From a checkpoint of a small transformer trained on Wikipedia.
Training: a variant of SOAP for these matrices, 461M tokens, 4802 steps.
Each number is 128 + 32 x the weight over its row's rms, rounded and kept within 0 to 255. Layers, rows and columns count from 0. Numbers have three digits each. The size before them is the row's rms in percent of the matrix's.

# down: layer 6 MLP down (transposed), 2048x256, rms 0.189, rows 421-447, columns 0-255
# up: layer 6 MLP up, 2048x256, rms 0.19, rows 422-448, columns 0-255
down421 092:157156119150135211133127144129112103135139137163177155142130117112117101155115121152122129107145116109124129095179101157106060140123110209095161115104138096051229099113141136157050139093110106124138052145176110106177144131255111089190164129156138172115152133160149163100130131180187150155077096129112111140143148156086116135085121119165126154135151130077129131134099183128114130128182152081136080137108131085133154097117179178135158170143161118119117109080124108099137085232114147065099075129110087108219115168133140146118163140138135115133102111125090126097131100114147109130147134131086119133126130130103134117133158128138122103114099120128175183138172076148143107129069124123150134165124114182158173182149122135081114168137116089097111095182111042139145097190118072
up422 102:098096101085112100108095176050088132157165092102104082122084111127098084106160062153151116115113125135092148110162100092123134152106087141135194114098110123160110079142164161113142090121124126072090143087122158138169120075062102131169098166063091150168148153156100109167092085131191071142169065150149058134169143122096066110152175181161122062062150095158097107138074089133182192105140197098226139138096173161130148083152126113122097162109143133168060119100176138101133147105114149163163126160140135115098148151150119136122125108114134158115140103175123134131073122156189098142133111114111154116124128111113100119121144137148140095099205160142087112157144115157126090130118168071125157129163102148087139160131101172111109112107162084133086076168123122147159128132212148
down422 101:105143125181119089051111096130102156123121122081138127093162135121128102095178136072085155161113108128139085130131131111131210183137154073163091164065136126110100195093159089163127137104130135135094148113120171108122174157144126103159147146185153137169130124116134151070069141112141151117052064123112110142111147165081139124131097143120174090121122113148187153116156151133088194100092180182127134130076153075149180133132155111116100104139137131097108108179147173093147097135111135129088102084151079116141103114166189168118120146145154149099154099136163106164128113107135160144126104178134092122154089159148094140109142040110098050094177149122137199157094177119163158122186119098118142120138118170119148117160147124134089148140101065166125134001151062149071149176162132
up423 108:101119150172077130139132102148130211124154105116159106139104092161159112167161108118148099122147143176126101090118145133122146156151162150154174126134125104114149150112117197164189099167132121137122065152192192145093104098101162173139112116191146118131135149148137194166145155148170165195188178086120076063135146132127145134078171128119141126126186155145119146142108202118110167158149121137127093086142106131132063101124072122129169124130162171107037130112150093134078126156131110074095128190143134145114096093130149071138146140127116127128114064078097145153154151140097130108164099116178079074125118116108114148164112187159125140128136141081154101155197115111163163100076090122149097149159150143132205183108095099103133151056191172109161092172144141067163103131069178
down423 100:173167165144172071220109163134132070127104145108099099161110091080092147119164130094103153090157157133122120106093124177116174056143086108139111156161163137129129158141149114076126126154130106126128117128162077126115104089130134153114130140140138108115214146140083093140179132129115116115141133125117118188141141119147074069125117148124130112073103140111106125065078113158138093152125062215135138148140059124123151175154072172083134118204136099066183119112089121123151103164126159171121122101123184113115139107217122124115089076058102133148070133150122112165150080137104149150118182139190149106129155144152168156124159175137158176144098133223091137143140181135132102118144110143110124133161104177151066133130121154121131112117153117165138104161085167078027181131114104
up424 091:132133082114122150221133073151125085187102109116140148159143114160145135167176160157131122153146120074140109119162147132110081123095156106090078106125127147122164130040189139173127089163138163116146200083121101121170133103135116129096119109125111136119143178078105141113121101126095179040140147097144111078096105145109156230144149127141153139175162145157126135209131077066105140139103115135124090138118107137165102116109123158081176157094118130136133159141133119160092107159086127155095177119088142137087110127137127140097118187170108170143234131116112136075166141143142169096135086088169173124170152102086152143053094135054113146147130139153110086132166153174145112113109071141069156118094133172161149164098129043101135155123094094106163149137133130055136163084149125
down424 113:065120197113144082042135170072110111096114109187118171123097200090089166086075108101124091102062094174128137137096156102092185160128084104104125140130160103151104165181089148079190198110100170185118160139136152158123091161132151066142164136119152108101110080156136169177136174138125082175068109175115139160124162125157103082146112132073111100067125148114121137044166172187147103137120105106161149152121145129143115125128145133135080083127129094162117163164088144111167165152118096127158081149201142113163105150148157139172074088139096076126069141158099090121102137129137123097152166144095071118103118162138100117146099151155136104140131136085109166148168098089137107131138190133176093129175087101116146067140142199159109155109122178162130113148147138160131120129142116
up425 102:120091128136112114125100152165134145074157126185086106165117135175223129129136123114130087154063167156092075117095094133140104114171106139119096131099091180126089175097116142182166119161083121166154205157145131173063111137097145123150196152087149141177115091129111131149113093168089164138127097124171145120109123157150098151141151099142125134149096084099087088123113204115094118113137125068069159102147130055123101134119150200058107096104119132151189102147135142146125121158030120149136123069143159156124184114161161099121068142058168126097125136108075100070101083184093129093103144087144153112094063134137161071183135134162130098141136152059115160112126126168220139095116071093100144133103131088120148172103135111139134098151141145118152095121132099123127105108112118
down425 108:127176151191092169155139117156170165119120103102147175102109153162131069163149141129144175077098131110086093126183104115128153102138183084065128161067182106137181164117102113181090131172127119135121103125101182122171205130118130105112210129174130161093185056144165172125043108124134168064206129161176127077110142179100079129122123147141124168123135120137174134116133092128135110102110127098141107170129150199167098129084116140143082150099153177093197134132141119207093148168144116155104128183120165084108101147150110148082079107169121128109161165134075153151133149164097137130159147069058095132153057154134096145125113156150103146119174179105131155089108093165176126119115123116158133131138119112130104139176150083092161130144105119169139142148137117120153128141091192
up426 095:167130089144137143069137132176151152141112122104124142083123167137095073111122069096108187134161140125112123087052158082157106124143162115111145129121094167106134108103055105142183099190092147104171161136122182187135119099132081087113116094111130131207088124165068119137100105156136109144166179109166105156144114255122120095082155109165157112139149124168130111120113164115140144114157161108134124171156081172137130118124114149127121116191133155149109111149080093125094117181066102162136152117128159180087127108135094122106094117118211090101073080083210127149118101163120146128117138141149133114134095104114129147128148135110054186175098075080153150134119079171184166168089114163130143177149167164115108111074116170142158128153143130111108161183204117129156153134133127
down426 095:126108122122131111097112154110107124087132126124142147181143174142110072113129136174148097144081125095110142159131142138131134108172100090198146220169169186138071157108103163105124136107135121179100129150116101102157133107144151046135158134109129100123107078153112168083156110166118084150126147127205139129182123098090169106138175150207168107075148114161114174158200165120152058156119091104110175171095101116126159145117121137132115125149059099184091177194097132078150134126086073110140170129127122154153197159146132125131064145178117170144083139059099133104129125149111088147107139111096146130121101194136101214100141151127124089146195142123160119166112165094158112133114146191161197152150038121136142107119134173099137110119125122151141136161100164147195077126146150
up427 093:156111101063088107191075142142130122102124144115100119126140102148178091167169100134188163071117140116124119055120109170131131153144137188103115086130186107121173078102136102140148093169079178166145157091119130179160109092160111082141181084111113075203105155134116061156123077075124053068157133053133118085105106137121159138118146101187128130119170139151113127155109165071175105114135169096112070117168096076126150105078130151112167124177112165104122136141164129129155125112107159082130186143129120159140153168080143135114099130082153159089167081072221155120139128086182103101141070129111155093094152152076181126099113128117129122137136139161144173150151134169155153160136069092128154114080117103145119129105112082139056173163084090120113144117121166086137126097125116
down427 106:167180146110132157146150079137130108112161132098172118099101109161060104101138146124157121135130168073072126177167145170181113089123160126143130124119090154143037127081157118116098137124127155107159145140157092111102123087115106134154073130090183111135162127094115172122117123111103182141087101124110106110114136092083041140142159125071163160206099081104137123198175053138199142189126110114118137111159074110161115201136094137122086139162081086108153090126098183163119157196121084167129144164095123094122155077145065118103144192123107174131099095152094143087085116137100106151166137201157121168149104111094123158132162128027144162145138141125060138137092174157127127121088152153116192109114189133119149134126128111093139087139176113123174111076139135127145133123095132
up428 098:139096134131118102080133183151160095134076107110112107176121195066083161138157142121096132097053152146107190194134114125095140172092150096135161147148113063125111134131046081110121159100150097155145135136176118143099110139143126135126140140037148152142183101117190059140134119101105129130129101131146084137089116135100130099078187140121056090069075150175106158047101143184072110154123164147134139128131136078181135175092107094129172067129152126173163168171111131125103118114120164149169176136152148125139095187147112170116127126144142150135114142101180073120072161063095056112141088179145176128143145085142114087177139118139198131063120110111110127139135113168099123114180141109117126144151138122063161183130126096136075137164129124146123103095102171137133104169101157
down428 097:146160130089176078154179171107127107158156178117167129133082155121187185123128079156108091093124133147093057141093118125108114129104112152096110155054121102123125100071123121071096085143110106138163164137135183152152156069073130176152115089134147083118101106139101128114144115137142120134111073074127136133124136075146123108156139116162156115092155159221128127173095085117151165132139129080143146121145068050172131166113151098111061122115142112060162152076076108149113109206141109091105143136119102143132146099128130124139144170097155176074166129178149134126196075114140137099141120090108138155175134083162131120059124129121151093108143164104122128117179128091113113112105125155133083128088161145100139080182127073114124117013035105162176130171131089118139163130152167
up429 096:081183105112096125184182172110122134155170153136113118105081107109122134112165082055100127113185106156168107055137087157139171133116136122124149132163085065180138148102142137132091159167130097186078137129078144133121057143122115081095121110166173076162072077144109129101182090107122126084171137160137108153112129086145124120183178175124140179107137107083163059183093121083146111126139138141181145107098137093119147113190147120113134192127125198126130149115150158159095121122116129057110173126118097123100077156146178119140138108111180157154068123133107158187170086170143153120149095136171126098136099139115145147166129121133186044105144106167085167138138143119107130092160133156139121150154146146053118139114130106138131143168069102200029098108149146081135137125169108
down429 098:101134155131117087095132114127151141143147109146162146089114154138081111105150136122136154159152121119093173098132175149105117135123142147185131084137187149087135153192079089183086086110068153115177105163133079122153141108123165119145085139165105098120089168116110117102135132168151099079135091143138102134123181082172169138120152168123104132176105085142094130132090102082124092144150082143161105168155157136102171070098145180105178078123138182141103160063121068101100126115151151148103084126157095141132076097221173075163145062130065133138146136107167092103094128142144150133113136108175149086122134122102142114112095094116136163204073159166154139101206094103180122179147131138134172094142125129204118126094143143197107104094170171109198104173230082114116146151121110
up430 102:093128128127136129209126113167124161123135037185133098137172104131138079118214170161072108178122174133104108099115148058165136173097128182112158143176101107137108153145116098081175154202134138153067121087151156189152169144126130157171080129140145165118055104118126177128117056163169102104148128125171129125120125118155140140100208107110113134139122189149109144137096173160158139144146116143103074098146161119173121134118118175118112103126058212140119084126146077129084184136140106126162097122182089088136141142104077162123167120150104101122072142066136125118127091130164147132102109157167141108152134150072126121136148147185146153080129102065136122156132160155121103213093167050090134175083175137104094108165107153129062142123149105127125115115140122123115165123152137
down430 097:108063160217115101166154153189114089089177086169131136132129159139162127099114141138131148165105161103164144146144158077168149120173129154149133145183146081118160106129149122090132136110113134133148129122152153155137120169195156119140035160081106105121138104147052137076116101150095128157153154099151125127178148092069151076143212143204094120176137113110193183142072145143193141122130094154135126142064078159138099148136096126118089106158140110132144183124099149108162109124109125078121105137086151147086160127136186157108132150157174136249100102092153146114155128101114103110096121134150132191108145147084137092126175175133118173135117176110141118170134183149156129085101120152121164182117139067154146115080137142090164145155112133148115110114137050077153168084169153
up431 097:156139130170115128158122080052156194053107069115088167161096142149099188110173082121140119086054119159126126118184174119140056144166138087136160089141139121080090098155144186181132117123173122161145080196109109135114148086133154125181090107117096112106142146124105123109112119153130146109174144137127172087163181133163134170131156108125158189099088126115103104169181131105120129132103122205149115087156119153125142103173115079100128151185133058138130080106180122120196062131122114126200131048135106116147122058114129144173126187152175151144080149126105098161115128138097148116161092148149100055095206141130116132133101143131141119120115119106152154188130137158111144145097188068111149151101097156084133125123105160128101134127128123102131130167152121079075166116057124
down431 093:086134164120157150086110162200048108087144078098187089095166139138121112118112128125079109141193096097170066158121126094073078103106129136117120162159167125086081191086151126082153156132093118148043129101154116124106107147162145087115177138108163065145098156143157185110116119146196142133107116106164106176107113109162126146099137097186098124128115171135084113179142163122077112103133155138113124170135128150098068080099128118171136075067147149136113143132142123084109144098138065098069104064123158141146122148133109118117152136116090132167166153094113125113173134146171168111094110166060106141121112125161185142101138187126099211169172177134092069066095157134142117138181127086127138151065170081101149128133105109121146115160064143109142141162144145156165155060144138
up432 093:104052119093123184063147142128154144119063083122101204095179120142102126095145075082141133129072098100116087102075094125139151110078099105124084121126132088168144152095083155114128104106053092072129128111114197165090111122131187094146110118112106157130169151096136106146079137112133149082132142140117158134117110181144145128147193161117149127151152120152161082093106147106097152130132102118086137186079163146115106109150159198162143108104116213156156114127127129075107156134070077120067154108137048160121158134109130135148104110111177108121171149100147094144121118123174126129116063100191143128116130076122174107120138122104119159172161092106109093176139056114128085118043160133111065114116117157066129155131128184160110107172126070118170194176143161099126130114109084
down432 090:127106149098103205152188119131162187154119121094141122084070129146110108159168131150143161158170171076112175163072151121159126124167176109103116165143107116159139071134096114094121075112118169123096179178082115107088115115159104180116129116123093134152150025170170164160153162142158119109127163153138189125075096153227162128102137144108138114172143115060133113159151112077118127170170178129113090144158146110140155181128171156103148136113183140146089074114177097127117070138144139167075107124094140100121164097076155094157151190103153083124186119135098133064185122101101133147095132120186068117127050131080170117125110098101125118101090133114163103149129146093151101125130161122125100116112174145092102141139132108147134058132176095092115185123102151086181167098114116
up433 100:124127151124132148110136126089147120098129090092108106130123132136133102117111086136152117114138121152160113150107152125080130118147107112124081113100087118167203128126222129168127138141158156174041168129147083136165154192182120136144142116162161079159156125153153132095087152148134106125100114168144152088195112096089056159187071161148120156159131121146134077154110112209084140118106153103062182137118138123089163153141078103145065098079089101108154161093073159167141101125064197117165093113104135134102141119083170187123123082130114086101076169155176140143123200121170114113139120133114105135230096107119176155176122116122150122093113098115136105099094150103129178125174157091080099156073138115034128099130142131129106113135130200140141133149132117111182154085088079
down433 101:115140166149123145117104093116105125107083112063118098102156124057130109069063168151140080185093106128147143117118077112075102020111136078180100107139107137134142148135164111102093101160066104137099150119119141122126149128121060104107127148102143035115155129075099125128127105168153153167127205089084155100134125135098170115124072157133167126109113144096127161139157197156103073095105136175092155133153146086143086114094095157129129107101144134120144136096152213201195111112094111136097109107134123130178115108171168174153148102142090159154120115131149106134143205146139114138153161122121127153154186172064129123040088207109098097069104119151172159154143106121109116116068151104122095123154142051129154157119130101077080111106114145090145152129092157116097155101123104
up434 108:188137116187094133168126117108164128129147075158050172154139119133136106127147154139134150129127145078072149132121065149114119175095114187160093112063108164129124187108115082149159127118150075198146157146169102077090146103118131150153097122102115145122152161200161105112216099129157132141127149137128096158081133123175143110097099155137121171098150119127158081134144117143175075128081073174054190088104156101156128101134131159086153101145146087123105098140108161045164145115104133129061157096092124131136180180100092072100166129101053092109117153106098111104130127144102072107142078152112164149182106112078086129173148165127139092110188160169174152114156092107138101096100117133143125119161133090116111157098112120164119125188070076128132128132123069083102126192179121
down434 108:202163124182114117108114147154132145110137156128088086170149116128153079151165123134143139157100138128125137133139162123134143116130111130131102117151090149113186136082104080100157174112079163182141109168127110145086117152172122151144129154137087143151177133115179132121141144091076140136176145150090107145109190087097135078138078140168137140095104133114193117147145090127131129117021124187117099100181113128100125162114120104133102136156118084086160168122165136144158100104169130124102117103160112158120031191120099119184140144068128149035231164137132140096180187153124126139117082124088163113166201160140180164156113156097100102130096152104128123141134075121190144078093148109168143055151120145156164142137074158155114031150112144127097093144067091101139093125102096
up435 095:116121151142133163104105091144074071184143136106135117172090186128117115092092163183120103166158133173148118145122159116106171074089110185101160095138060173110161086145177143093121124081207151129114122145146138092115104116138169072145161172137115139096152139160119086117158077073142141143101110103098168121095177161114107128160111162113187147128167094085112087125109180121108151114155131101154129119126072110084146113137153109125150059139144141099112124142109090104166082155100078150155125171113105175141242140109180157207093119089147152144117119096070108121164118112092104079119132150122117148137145164130135172079133194136189150134138110139154067186099136130128148080115139153141129133084162113140133148193196074089127103115173140118116141160107090023141101145149072
down435 098:062115112115157135178090161099124175176159103150075082133134181079178136164127089067158106096076134153106079133114106188166165134146159094125152128166156140130141218121185167163130117155115154133143058124134132153130192145162102115063106118076130145098123122160096173113116212116138118180114147112146150107164130077110099128142171111146123170055137106182133156125086099059136198108065101106150158116116104107122119158132114125119125173135108178189182106113075099167148137194132105096140128150115155150107088125144112120176047076115167140117116116135102172114074137108145134091091147108164073090073097126095129156080132101179150142127087151169094139160104109174142089109116156083100180133161127103151083104124125158072143124171179106113141178123119161110115146106153095
up436 094:129099121094079091114135161156131111068130074057143091200110118160153107160065119135168116120164148126179150087124166177109108140106134183108085092092094136072191124141145193120090128177111098115102118112182149151109181140159168118096116164104092122149152143138124117095151188136112093128135177117127091110110113026117128135106101214176188171131135178101098149115144137140087104126086038131131122158164123135106054091084165121128112155119120189128134137138099152167069187110126124174165132155158111116122159094109111139195118112150161144097049147107128167067121142157170105075131137148119104082147140110169153101140158103126154180182129145140075156137203142166109094132171112117097089157156149158096122101084168145152105146145156082110099115154145148076132127144090133
down436 094:101187118161131160098152122057133152087125093064173140109107067092131147152105076086190104057131109126101088144145127138146081159139115071105169117141090092081129094144108126169064147107069106155098103124147080084167127111179110110156125117155115166066129158131174164175182130121131101104082097112103134081108149104089115107127125089117161108085133132139109121072129158114180128081128097073095165190104142157095127093115143145176135085190172090093115172084106053132122162099136108158177114139156124168143149152135088104147148168125164162140172137169071111133131140153112105106094132140153115158129090029105121135112179134166145122120119120116146151207160097139106147068107073130146141130147141105148181149051119128173067055091074125168127098121161114121138154111171123
up437 103:102078155138079194082100212134154108168118122137109083108058170099160114141165127133086145115145182087124105179118122120104126127137141098136181125089148102112144137122182161095097097141056138157112083123159201092175133181148136149103142102092106175101124123111094076152139106095175120130114087109173081083076132099076134123120138167124212131132122134134161109093116122134184082071082120091113141057147144114138106160082087144120109094088149145119125140097115080158170184108111163119140111159128205116130159202144110093074179077075160075126152138098162080154086117105086063135095142154164098125155117164157103100130109110133143165088113095075117160144109144187152117112193157149094133167099098121172129107146106153109155113132120140107178164073120106116178121110173104
down437 100:129174097073161174093164132172139145129143158124087080173124157117167168092108101133081171079176179096092132103168134117147119088113110142131090073103111156171120138143112110082115190168163126121119124126127123117148125129097084171107126157150133090106145113107117132124133171099160087129133127115136108147229179121137072127117126163112088163133158100164152146174104225116109143191174097170162125113173128122194089126189146130111124151160113166105153130127096154123233074151197182057144120117096115187056109169143123116179105114111048141151121112117102158154163167163169144117133169107100130106159141173086092162117124137092143159105134091149114108126142132062092142078143139145110101132141048172117075103139133103088085090121148167184174159116149155098130147106103133
up438 096:195171078158112107078140136149081127142203108148148081197069087155118116105141121105150115152043160111150115151113163120112106175142119188087090149097107160159164139178148196120106100092130107123127100186156204111135116126104079161112088172078121097117094139114159110153143089118143099209155146097131142148093103186118105175138134126111096110126103120113129074136101148082131138203161172141170123154151104114110132104146092091041128111184105149134072155139149079110142183147144118116121118100105115098126126094104130099146091164143068191161088130072119118190098104086127151120132135089113117141111147150179121179114087102136216199138096094160083157168152162105139135101141100135144134130159147122129138179115146203066093126162124102131141150128114162129129109137121049
down438 089:120180078133131088116151145062121185133153186104109150097146146066119158113126092130139153123179126146149157054103105136081173126149159151180094108117175105109118126110175105090159114082102151113150121132138058124203100127104181153120125119150076117073098126127167141103160142161164109132068140183189155126187125136124087157134140115168106158154054168114125142133112138122125150162113109119156180185127112067109126159091110089095107107121183089145072145143142114132155105133169089091143101152109098059090140074127083139123158159164123111103146142154172182094099106087164157150138168158148119181160095113123154169082112090162145094113173166147132190140137113131097173105160092169127093076130149113125125083170121069111077127087111069151029141134065160090127103113079157
up439 097:114114130123108188147136145038134138160164143100162112052153116131170147132069061150139137165098084137162123152125132159102122166081114099166119168114169108133133160110064048087140087125127173192142144110111123132150165128184094126084082126123174127148103097095111144136156140166114175131149131138067107130134128144192102142132128128112116101186102179127152085111098102186133072178160110140124096066144087097165084072109123137109087157034100128149177114154105128155127109169120167136172087159150137156121122140140107131112119176104076162113101142081167180102101175178105129118169124123163117133057158127138113112158093190097108059105172128106077158169183131127158168098128178117126136170123174138121159153139118077063181083127104133142110110112048135140176147158105119
down439 097:165124108101087168094164185148098151134143126119131117121133160129149146173075105154082139097144138106167135079130104071071061149185111085147175085196102151118063098080099145113129121129128185131145148074169102126110174216117114099127186195122117158137100149138134132140153136151072171147110149165151107119157106174126115109149134090135106099082118114126166115115088146114128092089185146105132092133130137160118119150073113107110126098164120117186065100203051121128202078138133128115110137129118132123108137144136162169100094167131157133101105144146172108146143185105146156118164100095103131124090180105161107106166121179126198093139193117161087109025068104078129159127066162135125132131121084164107099131164166084162164130114140077081146094123123161120165168192141119
up440 098:150077095149094122143145160133124089153106089118108128129154060070163144149086131184166143140139102116154133169133125148081156138193175160096204103122128167149149121138101107087075148160129117152170129151111164121159154132060116140135116127115155121099124187152101084134162078146138073136149141132122098062064186091111067103066100122099119140130104053139083128078091118136094176094162118079139142112046133146125113167068143157149128127171130129157105147139144163147091146089084122147093089095113119152130151170138160217051123092103085122102153180121151173134117136067148052131104110161111191119102119075123127086158135133170137099105104130142113136174070150065097181118119092090128149123081126086094158113065169130135144160163115122129114076176111102096131097130099072
down440 100:125140118090190083179126126108157132125179168119164144163192135117086127156100157131109137117141151152147135128100201126118141141103108130119199173143142161138135178135124150115150072128114103141075118111156077132142141095123162151126192079055142099192145147133119115084162139099103098116135136128249178132129158131130092110125182140087157178058142150124124192137080141123127197112142112155110221122135110108190132127123112129117115087120134135141072169156125150118175100128101123108127105110141143082115093126110141146072141101128132093114099122101146134130125131105151158115195165102122128178055119063182151121137113151110162089120124076029115065135129124092157119093120196035206139161102106139114138089131124103154092101181148126108158120114195111185132102143145122
up441 097:115177150130131123141120201101160114116113111069069140189114111121158152150129096105154128142176111086088170070134132139152125172166153155094187083121117133154117127134107196113142167123114073094160111147113144137134144135086132137104085101059134131144102101088117103118102115151068130108167152147067087118163138149077187145124169076084130178106147135092170143145138130108124087128113085112155141077148100119064159102127106149157111112101173117137077149171158186086128125098139082066116170086097122117161149126177129114159115066080095128098076124099082145150192100147117143139110104074129022189137146116156150133126165152122153185169157187146140089112178099054172097132124163143146164154166110119104120148143153132135106132128084134101130087180052138155209155177153096
down441 107:130129144140079157145110111133132178143169131081087154095162209113152114105113157076110118169141141099138122131138116146157143169148170135177142152170118129147149174132121144143139137144122218108079154117134107194205097145149117111168040110136143110155098114172157096100154169073141141168088042135112129139164099081161111092146125097097160109094116151103136077118117147090136101116140143175160133098139122101165152105146163108156133150207131133117105142087126214145126118125124131093059132131153127166147141158143066118109072132140148160155133122108119086102132106112113162106117174090126040140113168174152107086136085127172116184093120109163133132168152120103114127089107178095147041105120130186125190156161123163112082081130134123149107093157142195022063151162166120
up442 091:154122118125082150129119118128141084142161106118071088152118128096106046156099156106129123107115087119108152188137140099089081103159131113115088147060158142126094066172077138111111090177173137188094155160148138119153127066126126119123163133127115088156175136134101130155066118167074077155136186136179125196155144201140109143105104187150118087053099162133092127100092146125078122105107129100208148145098118127145144181145179078159111151146137181134082117098156149175155127134136140163131070143156078110141112117086108119212143150116153140115102168097134173101153179148059110101116138121113124080073177145097145170148108088135155087136129131119107151109135162198114152078209157171162163159092163071141147121045134092136166095116188118133117119139130150133178114136122126
down442 107:215152125161109152137123125111127109143150155113127081150102191125144148122150043146120117095171137102167104125117126100094117059118119107125084093153141104180126070145094065161154103171075136140204109125140129143099106139150116138106098183078112081126138101147179162115154119169140150136117094162104140097154156174114167075102112101122109123081119146144135117038134088104052136125157102136145135177124138114078092129133191115146118099128128150083134111084153153195166094073131111179128074145144111150099085090158122117075056134105082136160155077134160140076161165136146142104133150054119158139109123168183092183130108097144103139112123159109097104129125114121129165129161099162175122133150145150141093164097179175118168127136137164138182093000134131066133174165117167
up443 102:130116134079123098051099148102126100116175114045096143174164065128082099144119118092154166139147098137169113111095153128096179181183090148139146141069153130136084130149122164127111126104188112119123115087073139127050127182198173160102158096156129114141058068059078116110105175155097126126144134117110128110112100136073110161165169161098127131123103157121167077144113126166133135105074145132153084104138098135121120095172145111161114111178106076130084134148165143102084101105103082091051138120120147126106121148147156151131132106031168183127115066122097134126096108121150118225113130100117115097112154162155160134133101158118138163094147084170100168203129166116142095109134099157177119135093145137112121083059191149062099178130152127127101169094134112129133127163127086
down443 102:132096118114187097148110123112118111123144099128120153148117157128172067146152090159141097193184158068127123174101108134188149166108142153141126121094104155143121081162121132149106072078166100104133131085134123138041113181145133130120134195158161090195100141115138128132150118121120128103098174129113056162151084119101152120104174168110125101170127158133108123097179055089118126041132116104129124187131110139086153144157190202097140110106136093130054167108115105140156147151166147120105141169115108123096127182171158142136105161126129162094135113149113177119109077091136163139108138095159086074125126107190095095147237115138123172143089133140064092229123142162098093132113161155107139055175157151141096184075102136140119126159082108088141135170163157127145100119161104
up444 099:179168078150076132236119109130170112102143107146135146156151090121153089119077107124150104137126144148123156155129131200133097136181072106084104104132117103092140113122140123151096172133189130140134142104093068176166202155135141129122166113133125097162204170110102109125059172125156120118125114163161119137105148098187166183119115099153142174124093145115143078141144105105127139123133148122150146117118166143201160197172100121093090125134138129136053149141091079126121084089113110128123096140149130110178132087142134137145089138087136118125114170118152081081094173080094080156095076122102107160143151101076176106092141115119190126156123142133129161163048126144141142156094094127053117091096185078134187160150037127144167070074113129110151105158086108099143166177146168
down444 100:122148091130115117114130021158105112072133135097190167114146119093137147162176173164189089116086150158157119120153082095140119122135094116100105114077089099164121108203095151181089126151123106131227093107124139108072180069159157212101178120095133132161159134163090106107155190209126148144140149113096139107143162149126166058063170070146071127083101145114148201117101128159101157150127117090101166160165139161139088144111098088156206109143141102109118116157127133134088148109131114105131133191105165116159172103147157172100141104126151122107104156145159107165136110160111046107136129097105129126151133124158166100099161088106107144151077105129151168138116184136067066124120176122109149092086138147141130121120136137142128161088130079122106162136068126153172170128154157
up445 104:144112121101184091082071132133160119143080122166130148148086100161118128168181177116190079115167132141120110144156117160078127128086083164095157154123143160137110150122143121139111138119105127180165156131086152109139096116129103114105136182087081082152016140152195055084147151116126087146122108110177101167199148147163087143157090184107175073155077155161147130167067118156102129093104163138159089115129135133132100138091115163148115150121168137150053152100150117151147192096145126099185119118124133144103112159049135146116153122046116188127151091129150093132096124084163122155148106131123150106057092122150124165131144103152173167098125120117146158167118134125101233170106211123153106151138174155168131160096171171168103135096094170127162114098131108099099113094157115
down445 092:096115122063142151150155172110129147139151103125146088136074185130127132115151127105098113102145137202132178133116136129128152119175131155123092095117109053049096051156084140111177155052219146144107104119115121114138186102162116092145094119114184101100149088122127196090158101116166116171125159101099120163125068150162096072104157073127055132121118077135148169141118134085171120149089161099092160174097111116087121192083101082139137146070117101166165140075100173102154114143119102097178130101105127148110142091091140150145091082136114107162189142134116140168120174076122149135122164079097137129099155150142158107085179146130080100089123148115105104158152086098154142130064145108192128125094167124119077094164058106132121144110182138131078121183125111164105073152098143
up446 101:136114121100115100122189164093166105108109150134151178128144119133144091114186188157123172105150134119138145192130099159177120104137123125156116064127139139145135114046116142133131099125101158115107144087151135131102103161062125137127042188111171101111147112109088154106068098103078147133176110081099157146130161128098100149179155160058127095186153149117112138080066106140129134174098099083110150083158151106172119163075182122070088143122107071128124057151117131156126118207057089168121130087164181120100109087125137096157121118159142138158113121150131172091061111112134178167164115120077113133093125077070152088146109152085075163123132084114185129068132055120154077167139157113094115134153106147128161149145130162163169126128096119137086082141195135086132103082135168
down446 100:149179129149199098124095126128165111147099181118126118135133122095215119148089140074140222135109063115125136158141143068151120120068110127178159081102075116086102107149095087121116128158156103187171109098150169081125107116134086148162074116131096121105118167031133115117143110125131173143145057126095118168107138085166114106168107191075141163115176116105143118082074102125144090077063174115129122170178105170169099137112092111114156127136105130163114079111103133147145134137122136117134130147179091078101104130148180154141152170163195143126139058158104092151084106092149142065184119144119120119120179148134136144095120120172181127128120135173117181104112151130110124166158107143089118176118113133149174133156141127160075126162042101153119070084090083113114120104129192
up447 105:146179136152120107170111128141140141113096118176109145135147109182014132154127140159162148166097117144137161188141136100179151115178127103113135104113079158105161094162125101144189114165121088148127147160130143142103122137119155088139160116145169132132095085151071101142096189141098112136133180099093143106092161116162097067113170122137139139069145146148166106151180179125093149150153112108106088089180168130149157139117172149147106134123157093075159108110118068173143128145132139077150073089141069144136160173113086134056160147110105124150109114163125166119105064098094085197119160114136010153150083150195080155136126169120131122132083138123109156073066171184101170186168126111089068154138215102132156143161108103170121134139170116133134142147153147153133170139175142
down447 104:114118157103103086173151097159134118171111134126126102097176134107146100120113133162104080166116102147148143131141152105090163137144116064065043160187121104142109138111120155138120133116072155129135114157112120141099188115102180174104124098132078090120155171137096109148092068146104069109175205135118134135083140136051135118153112130130119134144133120102067054163100104139147116175139112121079132200126147137141140174145109211137082140154080123145139097151083135157112097119162077114049121152116083147085125094076158160090118162131110125112132153158120186144169165109119131127092202078132084084139084093137095148086133110148115106089167177061140133139145127100137067143065182116067093084140099105167107120082108116103084099123145116095089139056145070145186124115128193
up448 102:125161153119149173152094099066061063112114140136105145118172130171126128121036086116080150130141086091209163070175090101112132138150059083091119164152057111119111121115106214109162118099174167150152111161144152136114106169083099141151085108118085144141073122116105096103124110137099124115119125120125160173120091192030096172155054109147132132179146098148132102132124146136129128117124154150082102135103132143111168102108117148162183113130198092095183109187132112152132084134132091127185142101186110105138114154177135138138118107131160161122117168098106088132109131142107154104126175103101165110126153151104143172197152119170139110138176141151157206098097198156147117139110122165123108196152145117112153115128150107151152101160179113112164105160126124123182119081054075